Weights of a small GPT-style language model, trained from scratch on English Wikipedia.
Architecture: no biases in attention or MLP, tied embeddings, attention and MLP in parallel.
Each number is 50 + 10 x the weight over its row's rms, rounded and kept within 0 to 99. Layers, rows and columns count from 0. The size before them is the row's rms in percent of the matrix's.

# o: layer 4 attention output (transposed), 192x192, rms 0.122, rows 8-43, columns 96-191
# v: layer 4 attention value, 192x192, rms 0.149, rows 9-44, columns 96-191
o8 107:56 41 39 43 43 47 44 57 63 41 38 48 59 45 49 41 26 41 40 71 45 65 67 51 41 64 54 50 61 42 55 68 50 49 46 52 50 39 71 45 70 43 50 43 53 58 43 48 43 48 49 64 59 58 57 56 29 62 43 48 37 49 63 38 48 48 50 44 60 45 54 35 50 37 62 56 60 38 56 43 37 35 47 52 40 40 62 48 48 44 57 47 40 58 52 55
v9 081:62 49 60 64 38 59 59 72 45 61 49 58 43 50 38 64 33 58 59 60 44 61 44 50 35 52 75 49 48 47 63 59 56 53 54 62 45 49 57 54 50 47 41 65 56 43 73 38 43 51 56 49 48 49 40 36 50 52 73 58 42 39 54 67 72 55 66 50 61 45 42 44 52 48 43 48 67 63 57 48 66 42 45 47 29 44 52 57 38 48 55 59 25 54 45 53
o9 073:33 65 48 51 55 54 44 43 65 54 54 50 37 25 50 43 46 42 66 40 49 36 48 56 45 64 45 66 60 56 49 58 45 52 53 56 56 41 61 58 53 53 52 50 42 64 46 52 44 50 46 49 36 61 50 67 40 44 42 35 48 41 43 41 42 41 41 59 50 46 60 46 57 50 57 55 42 36 47 36 59 59 37 65 56 76 44 63 43 52 42 42 46 43 57 41
v10 091:63 59 56 53 40 66 52 52 37 41 49 40 36 39 43 52 49 51 55 42 43 39 51 41 44 28 46 47 67 33 42 50 53 57 54 54 67 54 60 45 63 50 42 51 44 55 59 65 49 50 25 54 57 57 39 60 55 45 64 59 53 48 41 43 63 42 43 38 53 70 45 56 50 44 45 70 80 62 42 45 37 49 60 52 41 61 52 46 58 55 49 44 51 35 53 61
o10 090:64 39 52 47 39 50 33 59 55 49 63 52 45 55 52 54 47 46 36 57 55 51 60 72 49 55 62 38 45 48 67 26 48 32 44 50 39 48 67 46 31 55 61 57 60 68 50 63 67 67 60 43 39 64 69 31 59 50 41 49 33 44 59 51 46 56 58 40 50 32 48 42 70 51 58 36 39 43 60 35 55 47 38 39 64 23 50 56 41 56 64 60 30 48 59 46
v11 081:55 48 41 40 38 53 66 57 51 52 34 50 43 64 60 56 46 50 45 63 74 70 31 45 28 45 46 55 44 42 45 49 61 47 53 54 65 74 38 40 40 51 38 46 54 49 63 34 25 48 54 65 47 34 49 54 46 54 54 68 65 39 48 49 59 60 56 48 44 49 57 57 46 54 63 57 60 53 41 52 53 46 51 51 50 38 52 51 38 35 49 40 43 52 50 42
o11 088:48 50 74 49 37 54 38 67 36 38 29 33 50 43 36 65 55 46 41 42 47 24 49 64 60 62 50 57 49 57 57 55 51 51 49 41 61 32 35 53 57 51 56 55 47 36 53 61 55 71 58 38 51 61 49 49 44 65 44 39 43 46 53 29 47 48 54 42 42 38 51 51 52 40 36 53 41 54 43 52 46 44 51 54 54 59 50 42 46 66 47 71 57 52 49 46
v12 094:61 51 35 38 43 53 56 40 56 35 61 62 78 63 40 49 48 52 52 55 47 28 59 46 45 60 45 40 72 25 51 53 48 54 57 44 44 61 48 39 44 52 49 45 45 42 43 57 51 45 65 32 63 47 33 44 36 57 57 65 53 52 55 57 62 45 39 34 43 60 36 51 53 44 51 52 50 47 44 62 63 46 50 50 61 56 67 48 59 56 36 52 52 49 43 63
o12 086:45 51 46 51 58 36 41 61 40 47 32 47 46 46 47 44 53 45 66 55 39 67 34 38 49 42 48 65 38 46 43 56 57 54 43 66 50 45 35 46 56 55 55 53 65 59 60 58 66 40 57 44 63 46 54 41 59 62 46 54 37 44 31 47 39 64 66 58 74 61 69 45 47 42 51 51 52 56 50 72 43 57 50 44 35 53 49 55 56 52 69 62 55 48 53 32
v13 095:45 38 38 54 38 43 59 63 47 41 58 52 59 59 50 55 45 61 49 55 66 53 53 48 51 58 44 48 57 59 49 44 49 27 56 60 39 49 60 56 60 61 40 34 48 51 52 63 67 51 77 32 57 46 50 34 54 52 53 58 64 49 56 50 59 52 52 41 36 55 53 47 60 37 65 44 36 46 51 41 59 55 41 36 65 42 41 59 36 43 48 55 69 47 34 51
o13 094:41 65 56 47 39 48 35 56 52 63 52 44 48 38 33 59 30 58 49 42 71 44 60 55 48 55 52 37 54 56 64 49 43 50 35 50 69 49 45 40 53 35 62 49 43 58 44 21 57 28 52 57 49 50 44 57 46 45 48 46 47 32 40 43 54 54 41 50 52 68 59 54 34 54 43 65 70 53 45 72 38 44 57 54 60 44 43 52 43 45 43 55 54 41 49 52
v14 094:45 38 52 43 50 53 44 72 30 50 51 46 56 50 37 47 45 57 48 50 48 49 54 39 40 51 68 36 48 45 70 59 59 45 43 59 34 64 55 43 49 62 58 48 37 49 25 44 55 47 47 40 63 60 38 40 55 52 53 42 43 51 61 38 43 53 37 62 56 43 59 54 69 23 45 38 55 62 65 48 26 51 40 43 50 52 55 49 46 35 31 41 47 45 48 53
o14 084:61 47 68 47 67 49 49 43 62 59 67 52 39 31 63 54 46 59 56 68 57 47 52 62 37 39 34 63 31 54 44 46 53 43 55 41 51 59 63 51 27 58 32 37 57 45 57 58 64 42 50 58 66 34 48 73 36 43 44 47 53 41 58 66 56 47 59 60 53 43 50 44 37 58 41 66 64 40 46 54 66 62 56 66 38 62 45 59 52 56 55 40 53 56 41 42
v15 110:46 52 63 61 40 55 43 39 58 63 51 60 46 42 62 53 46 50 43 57 75 46 44 44 54 51 44 29 44 41 56 49 49 52 40 50 77 39 57 60 54 40 46 57 39 47 80 46 53 45 33 61 43 25 66 66 53 38 56 63 55 30 42 54 55 48 47 29 52 49 48 55 45 53 38 57 61 60 52 54 47 53 57 59 53 47 51 55 34 60 82 34 44 52 56 47
o15 109:39 48 54 46 51 58 58 48 52 45 52 54 63 46 39 49 53 44 28 46 25 46 57 58 57 53 68 62 51 43 35 52 58 46 64 44 31 50 61 34 39 51 63 50 53 68 23 60 39 47 46 42 57 54 57 51 56 38 45 44 38 58 50 38 61 44 50 58 48 54 39 53 47 62 57 44 40 13 38 34 42 53 46 60 56 46 45 57 53 62 50 45 63 43 57 52
v16 097:37 55 47 49 63 48 37 49 47 69 54 52 67 56 62 44 25 46 63 43 42 53 51 62 36 63 48 62 40 47 53 45 58 55 57 34 44 65 47 46 41 25 56 40 47 42 55 51 39 49 70 43 46 67 52 39 56 49 45 28 41 63 41 47 52 47 60 45 52 60 61 36 43 56 46 50 20 35 49 40 53 62 61 40 47 50 59 40 57 32 44 52 36 52 58 38
o16 091:44 60 48 51 57 34 70 50 61 44 43 38 44 48 48 59 70 54 50 51 56 19 53 50 49 52 41 35 47 66 44 49 54 55 47 54 40 57 62 27 60 59 50 53 44 38 58 47 41 57 53 46 64 45 42 37 29 59 75 56 65 50 45 57 44 54 59 56 53 74 47 49 45 37 54 41 77 51 72 63 48 43 48 60 37 46 55 60 36 59 67 46 58 67 47 51
v17 098:37 49 45 44 51 46 66 54 71 54 57 68 49 65 55 58 30 40 59 57 66 47 46 52 41 45 49 35 37 47 38 52 69 51 62 41 54 65 44 52 30 59 47 41 49 43 70 51 37 64 72 55 49 43 64 34 38 60 45 54 61 45 63 61 61 37 48 52 46 46 46 44 39 64 62 49 52 51 59 43 53 51 53 50 41 52 42 42 31 48 65 39 33 63 54 51
o17 086:42 43 62 46 64 61 42 54 38 55 43 45 66 56 42 34 50 50 46 43 37 36 61 42 51 58 45 60 42 64 59 48 36 36 59 55 43 39 65 49 60 51 57 61 54 44 45 57 33 51 42 55 61 54 44 55 48 39 55 35 28 53 45 43 59 71 53 50 59 63 46 47 34 38 55 79 46 54 45 51 52 47 41 47 63 56 49 41 58 40 53 74 75 38 38 42
v18 095:44 47 60 48 68 58 39 68 44 47 47 47 62 56 59 47 34 42 53 38 39 54 63 59 47 54 43 53 61 56 53 61 43 36 41 39 29 66 41 53 47 53 40 44 43 48 33 45 36 52 54 52 57 60 47 41 59 49 58 33 39 66 41 41 52 63 61 52 65 66 65 47 66 53 60 37 33 35 44 58 54 57 32 51 53 56 58 34 41 40 45 58 45 53 38 53
o18 093:36 38 49 51 38 47 43 51 50 45 59 44 27 42 54 65 46 63 53 48 49 38 49 31 54 57 40 38 45 46 50 63 67 61 42 55 45 59 39 52 46 29 47 36 60 44 62 38 54 56 48 48 34 46 66 58 55 53 64 53 60 47 63 55 57 42 49 63 55 57 29 39 34 57 53 66 49 63 63 42 32 54 55 50 42 71 59 47 74 53 68 39 56 80 55 40
v19 091:45 44 68 53 44 45 45 42 65 42 68 55 29 57 63 54 53 46 49 39 57 29 51 64 45 37 58 49 52 68 42 51 37 52 56 42 49 43 55 55 74 49 55 19 44 55 51 71 64 65 50 41 42 56 48 48 49 46 36 54 66 57 53 51 52 37 59 66 34 50 48 52 58 48 42 66 45 61 48 50 54 56 51 57 50 54 32 60 56 49 62 64 53 58 36 52
o19 095:55 55 35 55 56 49 66 53 61 66 57 55 59 58 59 50 47 48 49 41 54 69 58 41 33 46 47 36 49 60 44 47 37 38 47 49 60 47 69 41 46 46 61 54 36 54 26 32 48 60 49 72 52 56 45 53 42 58 52 50 33 39 58 46 66 50 48 40 52 57 42 47 51 58 67 47 54 48 54 34 58 42 52 45 46 47 79 39 33 32 35 45 36 33 53 41
v20 087:62 40 39 67 44 45 51 49 52 49 74 68 59 49 54 45 48 37 52 51 54 51 26 48 40 43 74 34 58 53 45 55 43 42 53 59 41 44 44 50 53 43 53 54 48 56 71 49 55 47 55 42 57 47 28 42 63 44 62 58 42 52 58 50 47 34 48 38 36 29 39 60 40 45 55 41 44 55 54 55 54 54 51 58 46 39 56 56 50 29 55 62 62 58 67 63
o20 093:37 71 49 42 55 39 48 39 58 64 57 50 54 56 62 50 48 50 46 53 61 48 63 34 46 43 47 65 33 46 37 47 34 49 53 46 58 49 57 60 56 49 59 45 51 55 50 53 50 43 51 59 42 65 41 62 28 54 41 46 42 60 57 59 59 41 51 62 59 77 60 59 40 69 56 47 60 64 30 45 50 52 48 52 53 55 60 51 49 55 49 49 38 41 45 48
v21 083:46 54 69 49 38 58 42 44 59 56 48 41 37 65 69 42 45 34 49 40 76 48 65 54 57 51 52 59 47 45 53 40 47 46 40 85 39 52 51 48 57 41 44 45 33 56 57 51 51 43 51 32 70 61 67 29 39 71 65 42 53 42 40 47 61 52 46 35 54 51 51 57 42 53 47 49 70 59 63 42 42 74 40 61 47 57 34 35 38 47 45 45 46 73 45 45
o21 086:48 25 39 54 48 58 76 49 46 65 44 53 61 36 43 54 46 66 74 47 44 41 60 36 47 45 59 48 51 54 52 49 42 42 49 30 38 56 42 73 37 58 66 56 76 31 35 44 67 62 30 47 38 39 51 65 45 33 35 66 50 41 39 39 70 48 38 49 45 49 52 64 41 58 36 55 57 40 62 52 60 45 49 56 46 54 43 55 77 52 37 56 40 55 49 39
v22 098:42 54 48 42 52 45 46 54 41 32 45 48 60 63 47 56 58 51 55 45 52 54 49 51 33 46 55 49 62 55 51 39 35 58 48 46 37 43 40 64 50 47 55 35 52 53 44 65 52 39 57 59 63 64 49 42 35 48 73 57 52 54 51 45 37 38 43 49 53 77 51 48 46 49 55 41 45 49 25 62 47 36 51 61 63 55 60 45 46 55 46 75 50 48 51 75
o22 105:43 51 39 57 53 48 49 52 66 44 59 50 49 67 54 45 33 42 46 50 58 50 41 49 54 61 42 53 42 44 46 45 55 45 48 64 59 41 53 56 42 55 53 46 43 51 59 42 25 48 47 55 34 56 50 51 51 52 33 54 51 39 70 54 52 52 53 38 65 61 41 34 58 54 33 71 49 75 58 58 51 54 56 48 51 48 45 56 35 45 52 38 47 39 61 44
v23 090:48 52 52 56 41 59 36 46 43 73 58 48 47 41 40 56 54 57 53 62 24 27 53 37 55 65 53 51 41 49 35 56 51 48 40 59 38 46 62 47 48 60 44 55 43 46 42 67 59 45 44 25 41 63 40 25 44 31 60 53 30 55 56 50 46 53 57 50 58 63 47 37 62 34 58 46 45 58 63 38 30 40 38 52 57 65 43 52 51 47 34 56 48 58 38 57
o23 102:51 40 61 58 52 46 70 66 49 32 51 63 41 38 48 27 44 51 50 47 55 54 46 57 49 47 40 46 56 51 57 53 62 47 43 40 45 54 45 50 42 40 53 50 53 47 57 44 57 39 55 63 74 56 69 67 40 63 41 40 57 50 38 48 44 51 44 41 59 55 46 53 50 45 53 61 57 29 38 62 53 41 59 47 44 42 58 57 29 47 62 40 44 40 68 42
v24 088:59 56 50 45 42 47 29 51 49 69 47 47 39 47 65 56 55 55 39 39 50 55 61 51 40 40 62 64 46 56 63 60 53 36 43 61 55 50 55 49 44 63 28 58 46 53 42 34 48 45 45 35 62 56 53 51 53 61 56 48 43 41 40 40 51 67 29 42 47 58 66 58 62 56 52 51 48 42 58 54 25 56 49 40 54 43 61 55 56 45 29 55 43 58 48 43
o24 091:42 43 58 60 43 56 50 59 29 41 61 53 52 50 47 61 52 44 54 52 46 41 43 56 50 66 39 45 51 41 56 40 65 52 52 27 57 62 24 50 35 55 73 45 60 56 50 69 69 40 61 62 56 41 55 40 50 57 60 66 54 46 55 47 64 43 45 58 71 48 45 48 55 46 44 26 74 50 47 55 64 41 59 43 37 52 53 40 61 51 48 52 49 39 51 57
v25 093:55 53 60 53 48 67 47 52 48 52 49 52 40 50 66 52 62 35 49 56 61 55 32 60 46 42 45 59 40 33 59 53 56 56 65 54 68 57 51 54 38 50 56 53 41 53 67 46 59 53 24 66 44 30 42 61 44 43 41 64 63 64 47 60 50 33 45 43 48 39 48 65 40 60 45 44 67 66 43 48 41 52 62 56 64 43 49 50 73 57 71 42 50 32 55 65
o25 088:54 46 49 45 49 62 53 50 50 40 52 44 63 60 53 39 65 55 46 46 43 48 45 48 52 51 65 39 44 48 45 34 49 63 55 34 51 45 45 50 56 38 41 40 43 44 52 51 70 58 35 36 53 41 52 60 62 51 30 38 49 42 77 29 50 57 48 45 67 39 52 49 64 49 51 32 31 44 44 52 46 56 43 55 61 40 66 51 49 58 49 49 58 63 56 47
v26 086:67 32 65 54 50 44 58 38 65 20 53 54 62 41 18 41 51 49 29 43 35 57 53 58 44 58 64 46 55 43 65 53 54 42 45 48 52 64 51 39 59 50 54 37 62 51 46 53 56 62 48 52 58 47 24 59 78 49 32 48 44 41 57 45 58 54 40 54 55 54 63 63 65 59 33 44 44 39 55 48 57 54 61 56 43 47 45 58 51 56 47 35 52 49 51 48
o26 092:54 80 28 53 48 45 39 45 52 73 49 53 45 38 74 53 56 36 62 64 64 44 28 49 34 36 54 63 31 26 43 40 41 57 58 68 49 64 48 44 30 58 44 47 44 53 39 42 50 45 51 54 51 57 52 48 49 48 49 44 56 57 44 50 47 38 48 50 42 25 43 34 46 57 54 60 57 59 51 41 37 65 61 55 60 56 32 59 29 44 51 40 65 59 25 41
v27 095:43 60 57 56 47 37 47 66 66 74 42 65 61 30 56 67 55 40 56 49 49 41 41 52 58 51 66 54 42 50 42 27 45 27 49 59 61 38 48 46 44 60 60 40 55 42 54 31 55 39 30 39 51 52 66 50 53 51 55 57 49 40 66 54 49 57 64 61 48 39 54 45 51 43 68 42 48 57 55 46 52 53 51 54 52 35 55 46 46 53 45 65 48 69 55 31
o27 094:64 48 51 54 40 58 50 38 42 77 47 48 30 51 51 23 47 57 53 34 59 52 44 53 56 48 62 44 70 46 55 69 50 53 51 42 67 49 44 71 45 43 46 54 46 48 67 50 48 55 45 56 46 40 35 60 49 60 61 18 49 55 64 54 48 47 61 35 55 41 55 38 45 55 59 38 53 60 39 51 52 48 56 46 45 64 33 53 60 46 49 48 49 26 65 48
v28 101:66 45 52 49 49 59 48 59 62 45 48 50 38 26 53 68 39 47 78 34 39 51 40 52 54 41 55 41 48 45 43 64 66 33 48 57 61 59 60 55 50 53 39 46 52 30 74 46 47 52 49 56 58 55 41 46 65 34 66 54 47 52 41 59 56 41 56 46 61 50 46 58 46 52 54 58 68 43 60 48 54 44 45 62 59 51 47 39 50 50 47 44 63 54 45 46
o28 086:52 49 35 62 28 55 35 51 58 52 53 54 56 66 53 42 58 48 38 56 52 31 55 63 56 59 39 48 57 60 59 42 55 57 45 46 23 40 46 40 56 44 39 52 46 66 43 46 78 41 47 65 53 46 58 47 51 74 43 38 53 46 52 43 52 50 46 44 58 45 54 57 62 33 49 27 39 53 50 49 35 31 43 50 58 56 45 43 46 40 41 75 51 62 55 55
v29 088:39 42 54 41 39 36 43 49 56 43 42 51 42 57 66 41 42 55 45 49 66 38 45 50 58 44 44 43 36 54 43 59 61 47 52 55 59 46 45 39 40 75 52 50 37 45 28 60 54 63 44 41 37 31 45 42 23 47 43 62 48 71 61 50 48 54 56 65 60 43 43 53 57 57 54 53 39 53 53 46 40 57 28 50 49 40 38 47 56 38 61 37 58 53 33 48
o29 095:41 43 63 48 39 58 35 59 21 43 53 48 58 61 53 41 66 47 62 36 39 46 54 41 55 55 52 51 57 57 57 52 47 44 48 41 41 41 37 56 46 47 58 42 56 42 56 29 71 69 38 42 67 46 29 56 63 51 70 39 40 45 60 69 42 43 53 60 52 46 74 55 58 35 53 62 51 61 48 46 57 43 61 54 38 51 53 35 61 45 55 48 47 52 52 37
v30 100:51 53 64 45 58 76 54 58 64 68 47 33 26 41 54 46 51 41 42 54 46 43 47 54 58 43 46 53 17 38 35 43 57 51 53 54 39 59 49 45 39 42 56 42 58 33 59 52 50 48 36 48 52 44 48 50 40 52 74 46 49 49 49 69 35 49 57 34 43 51 38 44 43 38 46 47 56 54 50 47 52 63 63 52 31 39 54 44 43 51 53 47 35 50 52 47
o30 098:63 41 34 50 44 30 60 42 58 45 58 51 84 40 58 45 26 48 60 53 46 52 58 49 61 50 66 36 53 49 59 59 52 55 52 59 56 42 54 54 52 56 60 52 46 49 59 38 57 49 43 37 59 56 51 79 40 70 55 52 39 25 65 34 50 55 56 53 55 42 47 54 43 48 45 38 55 42 50 50 49 44 28 49 60 60 44 61 55 52 24 52 50 50 49 58
v31 100:27 59 44 45 60 37 34 37 36 76 48 36 57 52 44 48 68 60 48 36 49 64 55 54 61 57 44 67 36 55 40 48 54 52 43 62 46 57 36 45 44 49 48 48 52 53 40 45 46 44 56 46 50 66 63 42 76 48 37 26 46 51 56 45 30 70 43 56 47 52 53 39 43 41 62 52 28 34 45 38 31 68 61 42 54 46 52 44 40 52 28 51 73 60 50 43
o31 094:60 51 59 57 34 49 68 51 60 54 26 58 43 38 60 66 34 35 49 55 47 50 54 43 57 49 56 45 71 42 52 39 39 52 76 48 56 54 48 54 44 44 49 56 63 44 56 56 65 41 29 51 55 40 54 52 34 44 55 53 43 50 50 73 64 39 43 48 45 49 49 57 38 51 43 49 68 51 63 49 62 35 51 55 43 37 40 42 68 34 66 58 28 47 38 49
v32 097:50 57 56 49 52 56 48 35 61 45 47 65 56 49 55 25 67 45 42 51 51 66 47 45 55 53 52 53 58 35 60 53 39 60 57 26 68 48 50 53 37 43 61 73 48 54 54 56 44 31 22 63 39 40 39 68 26 53 56 46 60 53 56 52 39 56 57 57 56 49 49 61 48 47 55 42 46 60 37 67 62 33 49 56 40 49 62 46 64 66 53 43 43 37 68 59
o32 093:69 50 33 44 68 60 50 42 42 55 52 56 47 53 52 32 52 44 58 41 40 41 46 42 54 52 62 47 55 60 08 40 62 55 49 72 27 57 33 57 49 63 30 34 53 35 60 49 54 49 46 53 61 64 57 58 69 50 48 58 51 56 54 50 44 60 40 46 38 44 42 53 50 43 51 40 41 39 40 38 55 68 50 46 60 50 58 66 45 40 44 51 56 51 66 53
v33 091:37 50 45 34 52 39 69 50 54 52 46 32 31 54 72 47 66 61 47 53 52 40 56 65 51 41 52 38 32 67 35 54 51 45 36 71 40 48 36 33 57 59 48 55 39 44 33 61 53 59 47 51 65 43 43 49 46 56 52 62 56 63 55 44 41 71 54 54 46 47 41 58 50 48 64 43 64 50 52 54 48 52 54 37 43 41 46 49 48 44 39 47 74 42 39 61
o33 086:59 40 46 52 42 41 43 56 40 54 65 42 58 40 57 63 31 43 49 39 66 38 57 43 62 59 37 54 57 37 67 46 55 54 58 46 52 46 58 63 46 44 46 65 65 48 61 50 37 60 64 47 44 56 49 48 50 60 45 45 49 29 67 52 43 36 44 45 47 46 63 49 20 66 37 63 42 34 45 47 62 41 59 61 45 58 57 47 66 52 54 42 41 59 57 55
v34 097:57 51 40 48 57 44 41 58 50 42 38 35 61 53 26 63 60 60 51 32 36 54 45 53 43 49 48 53 43 45 50 53 47 48 48 47 46 54 50 46 54 59 54 49 59 48 30 32 46 49 60 53 57 65 44 40 75 37 28 38 34 42 53 35 45 62 48 55 53 46 57 59 63 50 42 42 37 45 48 37 23 51 59 47 86 59 68 66 58 32 41 39 68 45 63 52
o34 087:44 65 58 57 53 53 55 59 57 51 64 49 51 28 73 62 55 43 56 50 61 44 36 60 45 63 40 71 42 36 40 43 60 55 59 44 58 45 33 37 39 48 62 49 41 44 46 78 66 56 41 57 51 39 39 47 38 53 49 58 55 80 56 59 51 37 49 54 45 56 53 28 29 51 55 36 40 53 59 44 54 41 61 43 30 37 52 49 33 61 65 48 42 48 29 65
v35 103:59 48 61 59 36 45 50 40 64 49 63 62 35 52 71 49 29 35 41 53 50 46 44 59 42 51 50 55 51 44 55 45 51 47 43 48 65 49 51 60 47 40 48 52 40 43 68 61 50 61 39 47 45 35 56 62 46 52 54 54 65 51 41 68 62 41 52 40 43 45 56 39 38 54 52 55 54 59 49 49 71 56 55 58 44 53 46 31 49 53 67 52 40 66 42 46
o35 084:56 45 31 54 56 64 55 43 36 46 37 56 49 51 53 67 58 42 46 44 52 47 46 27 49 39 54 44 71 55 43 46 44 43 45 63 37 45 43 39 62 40 42 46 49 48 45 36 43 43 55 46 63 53 41 49 52 54 48 40 54 32 59 39 55 62 51 39 67 41 55 51 70 38 39 49 54 54 49 52 49 53 45 47 52 37 48 47 40 56 39 51 59 39 60 42
v36 085:53 59 75 58 36 58 53 55 54 59 45 64 44 43 55 62 58 45 69 55 61 33 46 52 39 49 50 40 48 26 45 39 48 63 43 59 74 44 36 48 68 44 55 50 35 48 63 56 52 54 50 42 52 50 71 49 44 37 65 52 47 46 39 55 57 42 52 43 42 46 55 44 48 69 41 50 57 66 40 57 54 47 63 53 52 61 44 34 47 64 67 52 57 55 57 54
o36 076:46 28 34 47 44 59 63 51 55 45 40 39 51 56 52 36 44 63 46 60 45 59 58 50 51 39 50 53 48 42 52 49 42 41 55 61 42 42 70 49 40 52 50 72 55 44 41 66 44 44 66 46 37 46 54 62 52 45 56 36 39 51 65 43 26 48 48 29 55 48 71 48 65 51 62 47 44 48 55 34 63 40 45 48 58 43 59 66 51 61 64 76 48 40 75 51
v37 091:41 52 64 49 39 65 56 45 48 56 45 46 37 37 48 47 55 45 62 67 42 39 49 32 41 40 53 38 48 55 68 49 52 48 55 48 50 39 48 63 49 52 51 58 57 51 65 61 55 45 29 59 56 44 26 66 61 51 65 51 52 46 68 46 52 36 48 60 60 58 54 48 47 35 52 46 45 71 75 55 75 46 59 56 53 51 42 55 58 48 63 59 40 50 41 64
o37 092:59 51 42 51 56 54 41 52 58 55 63 58 47 57 59 32 60 47 51 65 55 54 42 38 55 45 39 45 47 41 54 44 35 40 41 52 47 65 46 46 52 53 53 55 35 54 34 43 52 64 73 39 42 42 72 57 65 48 41 41 52 45 66 71 39 58 49 46 37 61 50 48 52 50 71 50 56 32 30 36 48 61 38 49 51 43 57 63 37 62 48 37 45 60 46 42
v38 080:28 41 50 44 52 47 45 47 47 72 56 36 53 72 44 69 55 56 38 59 64 47 65 56 45 33 42 36 32 53 59 46 59 53 37 50 61 68 64 46 54 55 49 48 45 40 55 47 50 46 56 49 39 56 65 49 44 49 36 57 58 49 43 60 31 58 54 46 49 52 53 61 62 48 42 56 56 43 51 54 37 51 56 42 46 40 57 49 51 74 40 26 46 46 59 49
o38 086:67 62 52 55 63 67 69 47 53 49 33 51 53 38 54 60 45 40 50 48 46 60 40 66 41 64 65 46 53 53 50 37 38 42 61 40 41 40 56 49 46 62 49 52 38 66 61 68 61 49 55 45 63 34 54 52 53 54 56 52 51 37 30 42 44 66 50 47 48 56 53 59 39 51 49 63 38 36 48 53 53 41 46 63 42 56 50 51 63 47 49 51 55 63 51 26
v39 083:56 47 29 61 54 52 45 52 36 43 53 49 55 34 52 32 48 56 67 58 50 78 53 41 49 58 35 63 55 42 61 60 63 57 53 63 47 45 52 52 25 62 56 55 49 64 56 52 38 47 41 56 36 44 33 54 52 46 52 55 56 50 44 64 55 71 55 36 57 51 33 46 41 57 65 55 51 68 75 35 62 34 49 58 48 35 37 37 59 57 49 42 53 39 40 62
o39 080:60 45 77 31 39 44 45 40 48 63 53 54 52 62 38 50 64 50 30 60 55 58 46 58 59 54 63 46 59 56 50 48 46 36 48 51 53 50 43 41 58 49 32 53 59 35 53 39 48 52 35 52 63 53 60 66 50 43 36 40 60 47 59 64 50 43 49 64 41 64 43 61 47 36 42 49 32 53 29 63 50 76 32 51 51 43 56 52 47 46 50 44 50 41 52 58
v40 088:49 57 40 52 54 51 43 31 60 65 52 53 49 38 40 35 53 42 25 42 68 45 37 58 45 42 55 48 39 57 61 48 56 42 44 42 61 26 57 47 62 43 62 39 55 54 50 56 59 46 43 63 56 30 55 59 60 41 41 58 59 39 39 30 36 38 52 57 50 43 41 47 35 64 50 56 60 50 57 54 60 59 46 47 58 52 50 69 59 61 58 63 44 65 43 50
o40 092:41 49 53 54 53 33 48 56 60 47 57 56 36 52 49 56 72 46 63 57 43 66 39 50 54 43 68 58 49 59 35 39 38 59 70 24 51 67 40 46 43 53 51 44 55 58 47 50 52 36 52 38 48 51 54 47 43 61 63 45 51 31 53 51 47 44 29 56 61 38 43 54 36 61 42 34 49 44 50 41 43 64 69 43 39 52 40 32 40 49 40 43 44 50 59 51
v41 085:54 47 38 62 50 43 45 58 42 37 65 73 79 41 38 51 43 45 58 39 44 61 49 61 49 32 52 43 51 40 62 52 49 51 49 28 61 52 50 30 35 47 62 56 41 45 40 38 53 52 52 56 42 40 46 53 49 36 47 51 57 44 41 57 57 52 58 59 42 35 44 55 49 57 57 53 47 47 42 53 75 40 51 33 51 57 51 46 46 28 43 41 41 38 40 51
o41 091:49 58 52 45 62 43 37 53 68 48 41 45 48 40 56 35 61 41 42 57 50 46 55 55 37 56 58 45 46 48 44 51 50 37 59 56 62 63 41 56 60 59 44 43 59 65 45 54 53 37 51 55 68 54 43 60 53 55 46 55 58 49 57 50 48 50 46 42 73 54 40 38 55 47 54 32 41 69 64 49 45 83 69 56 41 38 69 50 35 73 68 45 62 54 54 54
v42 087:68 48 54 49 24 67 25 53 38 60 60 56 52 37 42 58 70 52 45 52 45 42 34 55 32 32 51 61 52 47 51 49 41 52 41 61 70 31 36 53 50 61 34 52 44 67 65 60 43 54 39 38 54 39 36 48 58 40 50 63 54 44 41 43 63 57 66 40 52 42 58 61 52 53 46 43 52 65 45 45 64 53 48 52 41 46 45 52 69 51 57 59 43 41 45 59
o42 087:49 50 38 37 47 36 78 23 45 46 44 57 60 52 47 46 40 60 47 43 73 64 34 64 48 47 55 57 43 46 51 32 51 47 53 34 57 71 47 58 56 63 51 56 61 34 54 47 64 57 58 67 35 69 56 49 72 62 34 44 63 24 69 38 43 53 50 58 40 49 48 44 58 48 52 32 52 52 51 46 45 50 49 52 56 46 51 51 54 58 64 47 38 56 70 45
v43 096:50 49 45 40 65 50 53 59 45 43 67 46 59 45 42 62 55 49 52 41 35 45 50 62 50 31 71 46 54 69 57 59 46 36 51 39 34 48 46 56 52 61 53 40 55 55 18 44 47 62 67 55 72 56 52 43 56 44 46 56 46 58 63 42 37 34 51 75 57 50 51 46 57 48 51 56 55 53 43 46 49 45 53 49 57 56 51 59 55 29 34 81 64 64 54 52
o43 097:42 51 52 74 73 42 51 45 61 42 57 51 36 63 59 52 29 45 53 58 54 65 52 41 46 45 41 61 49 42 51 41 44 48 48 55 48 45 55 44 44 43 35 50 53 40 67 51 57 54 57 56 34 55 50 49 52 62 43 46 45 46 27 82 47 60 52 43 48 62 52 41 41 50 58 38 45 48 57 53 56 54 40 34 40 53 52 53 52 50 60 30 28 35 32 61
v44 091:62 48 46 51 35 39 43 50 54 50 54 53 44 29 52 66 51 60 84 56 25 44 58 37 48 56 57 60 39 40 38 55 58 58 45 63 47 45 42 48 44 56 47 46 43 49 51 36 44 51 42 47 54 52 33 19 55 49 58 46 42 56 55 56 70 54 42 44 72 49 38 32 44 52 62 46 41 52 46 40 50 52 50 40 51 49 47 35 66 29 45 46 45 46 26 57